config.yaml
n_layer: 9
d_model: 384
n_head: 2
n_kv_head: 1
head_dim: 128
d_mlp: 1536
vocab_size: 17758
activation: "gelu"
norm: "rmsnorm"
norm_place: "pre"
norm_eps: 1e-05
positions: "rope"
rope_base: 1020.0
rope_fraction: 0.5
qk_norm: true
attn_scale: 0.124
bias: "none"
tie_embeddings: false
parallel_block: false
extras: ["some layers without attention", "local attention windows", "exclusive self-attention", "value embeddings", "hashed n-gram embeddings", "an embedding shortcut", "learned residual scales", "skips across layers", "capped logits"]
init: "trunc"
init_std_qkv: 0.0253
init_std_o: 0.031
init_std_up: 0.0253
init_std_down: 0.0
optimizer: "adamw"
lr: 0.00181
lr_mult_o: 1.51
beta1: 0.9
beta2: 0.99
lr_head: 0.00496
grad_clip: 2.0
warmup_steps: 542
schedule: "wsd"
decay_fraction: 0.924
decay_shape: "sqrt"
final_lr_fraction: 0.0
batch_tokens: [65536, 131072, 196608]
seq_len: 2048
doc_mask: true
train_tokens: 423500000
steps: 3615
dataset: "wikipedia_en"
Each number is 128 + 32 x the weight over its row's rms, rounded and kept within 0 to 255. Layers, rows and columns count from 0. Numbers have three digits each. The size before them is the row's rms in percent of the matrix's.

# o: layer 2 attention output (transposed), 256x384, rms 0.0687, rows 124-127,252-255, columns 256-319
# v: layer 2 attention value, 128x384, rms 0.0444, rows 125-127, columns 256-319
# up: layer 2 MLP up, 1536x384, rms 0.0516, rows 0-40, columns 256-319
# down: layer 2 MLP down (transposed), 1536x384, rms 0.047, rows 0-40, columns 256-319
o124 091:142101099239175107138129077101151192078092104172121166129141139102102177139122119137126082149133220186069089104136109134127093114158115146128146107078152097137099138096110157112122107157101114
o252 111:165154147186156095129138082148170149088164124125074162123162185153120143126142109139135128116139111172097110086133128187088166142119086148166191107169178113107156149109130135082121139107141144
v125 099:106097129158117105125134124142152088133191119108169073162129207151185154108105184120129125144168071102152147155119067129080143098113143128148197134130130148154166123132190139099110156163114150
o125 097:140113145082137171166185165130191078153145146124100063160105170174192149127082155163124163162116104054111075082118104136116123119142137146132109141120169121144139177115128077135156187136115122
o253 106:117137098116109134139092109145159092146131114143139105099121177164133115131130118120102120132148068114140122144119117137152112184101130146145105120119138093165200147095188142130122126153098177
v126 103:150140146127127111123099182124102104121125133160128088125141131094200109108176125144129171160081114128122070113093123100139095116150134140086167137163173089137217107129117137111125193119075096
o126 095:119110160123130167161105182140155107059099133170107105152130128113226147122132160158126148124071136109128072099099126134163130088164109177105104133128158109140178114157127157134077177115166053
o254 108:129084146122162168098118145119140074102165141108134117112109107118119158159164119158129125173048095158134134108084132106098059164137073197108133181197129131151207148124077104133067191106084095
v127 093:151077134158136086132159143144136093168113100085160154153126167161115169128144144118157128138139098160172117196134142132090158133110131088060128091230139138125113143121165133116144099179105121
o127 096:151088122134099148165116143148143129143090123143106152129132138151152143137204139161170129087133116189163094137139148029149151098100159188093130136165149109080142170093136121083167158133134111
o255 101:181058163148087137157145128115101118140114076117153140103079127152120163173143190122108063125123072176185126171105168113106127141095165153061098109185142149145158114165178118122166131122135153
up0 097:138098149147136122178180131037131116124119139147100138138097161129125167219091164155103130164123148096145126115100138138118089103172053106124167154151122090084077153114102129135121138130098124
down0 089:168158137153130135066132155173116144120138147121135105145190133132085137102079108136149134109097131164086149128128162120100198149134159114167123101120076127188084093188124181117096117133168125
up1 101:121150202157136163030091118129107093086123150089117161135120100089115153103145130136112180144076161134110131073103106130155129080117192111136170129136173176076159143101106146151115146088142162
down1 106:113149125119075134148101145117110171152127164129156083048097143177151121121078202089129084118157090139171165182135140164190151159134141100188167078144140131141146115128124122120079097118135195
up2 107:148130144129136153057159157115115124149131144111115127164092102107094118143098111055053141158154134146122137131121134159137141088067141135104140147141179123090179142179135157147128125119089148
down2 107:096146126108143118064162083116137171118123124122180124106172137115140121100120111143160089085114078205089177085136095185114098112036148157109141107214120139088163125122173107118169131105122130
up3 090:127114168097121134000111123178098127125140146116159125140103120144145120147113073151115071138138156160118172122122129090095135196116142175120120112114131121115149124186094154159167099156115102
down3 082:134164124119175112189177129047215191168130109121058112111157120101117108134140166135169159116128051085119119084143142155185114067174087081138143183202082126110121120080113111102141121146156118
up4 097:162085100121123136120156133152109079129090104077088130118124109110111120126100128070122103077109208173150111097080127125161095156140153106146143162175107084139113217088173111134139112126173116
down4 094:146174168131147175164124088149183166155087121116110104070142163088131177114147056103131148131102107115133165122128140118135119160081130116133124148155168222115130045185090120151123154047180103
up5 102:097134111143110133152114101083085148146101133124172124128143083142118083104131174179053137090114155083163216176144159111110156161115152147134145122155187097154112162164141147125143136094110140
down5 104:164183123184147118147104113063175083114116167136150177116165128149115070105157119098105062076087193196123099098118174156149161067107168147116096116138103178137178162140068160108136098139146111
up6 098:166249114122111131134165160140108135117146123105103151112130124067076121130134086146202154151104142172117173141187175079173127115137110138135103160176124135113090138166136180091115160122167077
down6 096:103058139068104045195130103102157165123144084129122086208084153157130117138149146169134074113111108129159123092141103114116132148127091098123133146147095158172113089160154064214146115076130114
up7 106:091147134126133102134140133130100085135116121106173112097080171184149117097097088108145144156143100117132155130132116196122109168065145130151161166067146077171085130117187134132118111103080099
down7 101:198181147112130139145170171148113141161156158089148094130158123095156122169150137148075172091094087124140142139089116138124099079129103133175127147122136077139124094098119149121150113096107098
up8 106:128121125086092114115229148078063142075113133100117126071102112116147096123150125143114171053137096156109150144144087107137156065139067159174161149164135066137181111165187177128144116138146120
down8 114:129130137121088120085177188149202157099129147171133152131126168097105081101108130124108127173116162142114074140153127096168090139154089153116092141187179061218109129123167102104115084156125126
up9 095:181165180172096176142168129126134110163161103140115100064146147185131092167085137127094110107108154153115145141136123098131142082070050110145129148166152171134111135132170128128188109070159126
down9 097:120104075104179091074163135150074138130191158084140156073148104076118179084083168112152123127084078152113097145047111137109128137187146131146100098116070168133112133072126150037133123129109145
up10 107:141131137124117124104158168083128160124196085097087114112044131073135151119102134159093161115103081146120115093103148098106161093101095152210208187176147109113149147179099159149123166162136080
down10 103:075106144174094129106183126118041176092105081102163113146090124137103130133112104103102105132150106179121060166148105088157136140114096136137131114175135170082106129142151125102099083130170118
up11 101:166096114123105075124148131103160118122086064079101131118064094132117186092111132106155099085115084165200118162105116058193181141164177103158159097076140147183124090114137153146169098104102122
down11 094:169182122109215164102128126168137105126135075131137150122086178134192169100160079123138142152164096119064092139107125180067071155095131158086113100091188165086160138140169152122151160120093128
up12 096:137143098130152192157148053101127085105150088072152132129124115113043171122195201172138070131155094100137112126125104133158140138143172111113168121112187112086084112138148117132124167138110150
down12 101:147123151071124190174144181189118117118111119135126115082137072127168101069108164181139092119068102131144093124143125110108164123145166085092100132107085130130087118181127128148126106141085099
up13 107:146140137172092172106072142140105159136101158118117167088111128082068152161138091090129105114184111175111089101146131195121165128108059122197075073142158114084104146177146140140146132191155159
down13 100:109095128096147118089087161136069172197058168157192132113129141131091109085153196162092176137096125157132147151143085132135106129128125129130117100112151168136113108138094130098139098088162175
up14 101:194148158126135202089159102065135115122176144169131138058133174118167120134167120120147129088111109134082134110160113191132105166108114135142112152169114108141190154154134148163109128110109132
down14 099:112091157081116166129095121167080138124108144118095133126122145079115144166140107111101098112122108185106124140157130160106072120149085136125103086107092093111128076118131131098114115094136153
up15 101:166128136147164117104110151143150156103153039116110132112057079155135084088128118091129105067112112152150125123065098187158114113123165130120171111182151112095112188197108157181059168169123140
down15 104:184133142134126130066148117149153126140160109145157170128102147164141150106173202149174183131098165102107185136094145148152158105119108173122179055164090152135181154137117143141121168130176095
up16 100:129112089152093172101089156142157099106078119115103082154080146150090095119166120213135065102162140086053107081127129117134102106179128196089164167125162172170193146138151172183124159174117099
down16 097:161094173059074099109077090176130179153141169142150145137127204194129119203166177142129107126129129094065135104131130145169096163128128158131132101115135101161070086123126062089096183150157192
up17 102:116116168110119138098210105136114137092101135096176117064108141137107116096096116093201104133089162170127136164120125139141149100142187167169155092139067144154109158130090136149099117148100131
down17 102:106140128123133076128157156038117151157163090122134122125127102095203131102117204108093163125146102185144137086075125116149136091138113120154106186079125081174128166101086117151123168135166120
up18 105:130149095171146088103083141144122203096089121085099197125122094149125143180099141114148088076120120114161129115101143066073122111124140184135123089121170086156109120173117118139126164112124121
down18 098:179077131121208129092116132078083140147144126106152155127117113092115083200208116135114125190068117091154102141184087167124158079161099148136111114116080127088174136178107155104103181135132156
up19 101:143158176166109132106142094132139047083111151092165100135136064141122112183137119170105181101103111127135163130124138126116128097129104090129159082136116078113136164176096154202132126169176117
down19 109:122179167070167112135113135101110145155145139113102108144121098112129167117191141114099158095075093135191136116136170163125152061193199100165150155092115127124066146102163130113189179088131155
up20 098:153095118170041137164104113097161170193136117124100170108097123153098150156163188169143179184129160116126103122154128124107195152134132158190170169143172159120188147086096103099155116167077118
down20 089:130101096133104150123141133149094118078108089168145111190187177140099106138097077113119093134155080160138100145148158132103136145146124096173105133139077129175059052180171176154088149123139128
up21 096:147131072123107086086173140128143165154112142074113129123114143116129179146144101108096129147112085192137089158164232150145173112115128214068115108122165136104071176132065117134143047153098122
down21 092:159116108120133166074225119101115142178143087104118150146174094115144157169108142149164167138148084167176126116127122168098095125137113088162130187181073132162133150122107176118126159123144163
up22 096:146121105158162137150107137121152129072097164152138116119089055151090150167109083132115117122104110164129176126168104121085111126096130140104136129172157158154151141150097181110123113183170109
down22 095:151116177079095133083181124191103127142189063137108128128156192119123155125199144139127163167095145138160098167104134165170134123102139143103162112152093162134172106159153150173127118108142081
up23 106:128187134142186172142118089131086123128111129137111131113132129115138119123090151137139117092047173146109120110123151146106177118095132146108167128159154108144132113132135107112101105068089117
down23 109:183146085079127165107158144071115146118102128112123122075132189090112142138115094135139210100119083074157103166124140102151079118136118166167169145157118158130154080142091120151167116124118162
up24 101:185164107116137170130149144091153119157135143147131136138137086110105109162110169160155074163091136155110158128183156127144149140182164104148096127142119159157129079100116111118113142052151109
down24 101:187151115172122104127141119168173142204141152096123155071114115176164203123153113182213162146131117125160098081114132162101075057101123108087158130194031122070107121116136111096201129154127134
up25 102:162159115094122092078116066164061135177124069123190133111113119166096168134098092092129126058175082166144124105084195144091124113160119152162119165127184142126104125197143173180109098163086153
down25 101:204136140127111135159108146102168139156133173071086125132169100149135176103061147070132124127117160121099184112224097173153127128151159146183086153135088117137157097118141112082140087119193095
up26 097:153179152064149090107087143101162166129142109076121156105168126156100096210132110149135089139130114169179148150095135113114144124108156103138127100127145164109116119169125118150152106127133074
down26 093:132076178091119208158094193121171152157160155095172172110081106122124115075092138112189158130178117090161133151123116090136133190106166143161135101122133118059137164156153134117164150178104101
up27 104:090115133157062115111134131116140107141150120115126086081081223087124149156111154121101131136140102116156161086099095132123160132127108127143158184144139112131143148163129144177144123086176132
down27 100:128120101175171121156163137123182103127142160125090155116190155126123101182134154144127106110158138120167120078119063081109141183129125129109104147154143155116155099116134136091140093093127123
up28 101:114127075110167179089167155125142144167122105127152080127122084167127113135149069156074124163103149162041155191101115129182184100193129111122112081160099132140209103147116163105170167131158129
down28 101:111129130151106209084117154159114123132129191157107138109097125126126218181110074125137121128115044169156173182122131141112129104152161135115179113074067137146083139085121156131102080103139092
up29 091:137113076178089062154139172074138183110104132104091120080084171108141124196137173129074072117119149139197132093137125130085165096162116162199171174176130126118124171158141126116108081157105128
down29 088:151130109110143130152129137097138089132154182115127131134135170157113104141135086139141159062127193137130136116148118094143164085194123078105136126140133114067115183102134127174132159136133138
up30 105:133110124081122118089149119098201124164156126133141117102105145180143098104125084221130122141088174089000124177219177124120132143150129116135140093127109090139163138143138114134106122190119138
down30 103:145196110161123114107224166106152071106085091170128097118134073111162101110074127127148148132118128142088098144120144177157135081105105105161152138168106061102151131042139136118098104090145089
up31 101:147135163108105058094084155091177128106142064103118083133099128121072107097084184137132143070123073105123178200094150173205127145156093120176142099133102127155127135129172205170192113060110131
down31 092:016100098140094119140115156098093109095129121152189159146148145070102124127080113144165107090133152065154096137099141104085109196125134112095178162058136106169074147106124105090138109142117144
up32 102:209220095158095128120152155129116091168173124139090150154130141113109163152104114109093089127122169194080156136118160160131144144133110098160156088107145136095126146105102117183142121097144145
down32 097:166044163085110121099159110145138180126069153136099142100097112136174139096096233125168138121122151194119159102157071140119165123140096126133106105102125137107141098087094131085120124103151154
up33 093:138094126120031137144131086125126144078116110160105082103130149121131150191059127125125124127108207105140182084106141057109118196129158136107116152103093094165121165113078158149134051142127121
down33 092:141146089102050152133135115138138185147088149141077094205146100101092104122138096132110120125087045112124167129174092189141156132144082089099166126128093111107120091125183113063195131135140108
up34 112:171098098156168094130180110144072119160119107104070134110104134161098127126106084144117088115145115114073159163196172206102112157130173135128162127117115119122121151147158164142072093194118149
down34 118:156085141117121066114134099127127166080158073101148121064065089183179154117156138209105125120135076101127167092094122105129119144124141103071141115158146138084087090094101166097184163162114118
up35 098:106148121119119155060136162084152133137086111105120171098123123129169089121150080156144111148169121164106109091182102133117134131144164165144130143129166152110192150158091117140131124097120110
down35 097:170109139152121077127129151070180167110183145134113145102103166123118193148154142144090140100160087136112184149132137129159141132101182137130141108116164083155165069153110137144160152122116108
up36 102:123133112100124178130078133140150091133124156063133090147101125120141130137122118110099099163188116102147171152149161149096118196140105138147165091153213101135155122166105114126219061144101141
down36 101:136081113118099126176137137085155113054195084119077083125133148088107165071129096137170079098127107134054070081130116121134120146160136056158115130068142116081106094146121089156115119081166201
up37 096:094152081133043116099144162087114095117159132127131157118115126147058120097080109103133083141110095113123130123104174133120134148105120135168121128084090118157126178094167107174097101137095123
down37 098:150113159077156127136176146147147142092100141143158070150131107136119127157098141090108091151137142111107135110155056112128139084143082114123138149095099150128124079125106119095138145105184127
up38 096:176117149134067084130124134132107145116109108104109114111084147117141098127166110156158093147116113052180083142123100155116201100126109113093129175155104160132141110134150118247163103127133117
down38 102:093156137153156109173106136078120173101154167178126132146092112126090097155169158127086101126125092055110137121131140117118096145141180163106096101130130101097134125160133055110133147120044117
up39 101:102185143122074159121151070139155130137108139105156136142100156111161103124154129193153155193112146100119163121174074157174137153176145115156105147091124084137149116088148117178122133080134134
down39 102:105066116148090116135072133166112120136103136155123145159136145125126123123126090198186096145135180134097170107100137141121202139108123165105115136091139161117176128165110128142153165153165086
up40 108:218136116158128102096066091113113095118137085076128140132070073162121159166127098080140156115181127181137146075135125123091110138088117135118192120162146147129193101103175126189119105144046152
down40 104:155107090151142149145118122129051098105124154084125075120143142122131141101127046120131102073094093131081145131082126112130136136113126093193110125138164138137110126097135131154114161084082101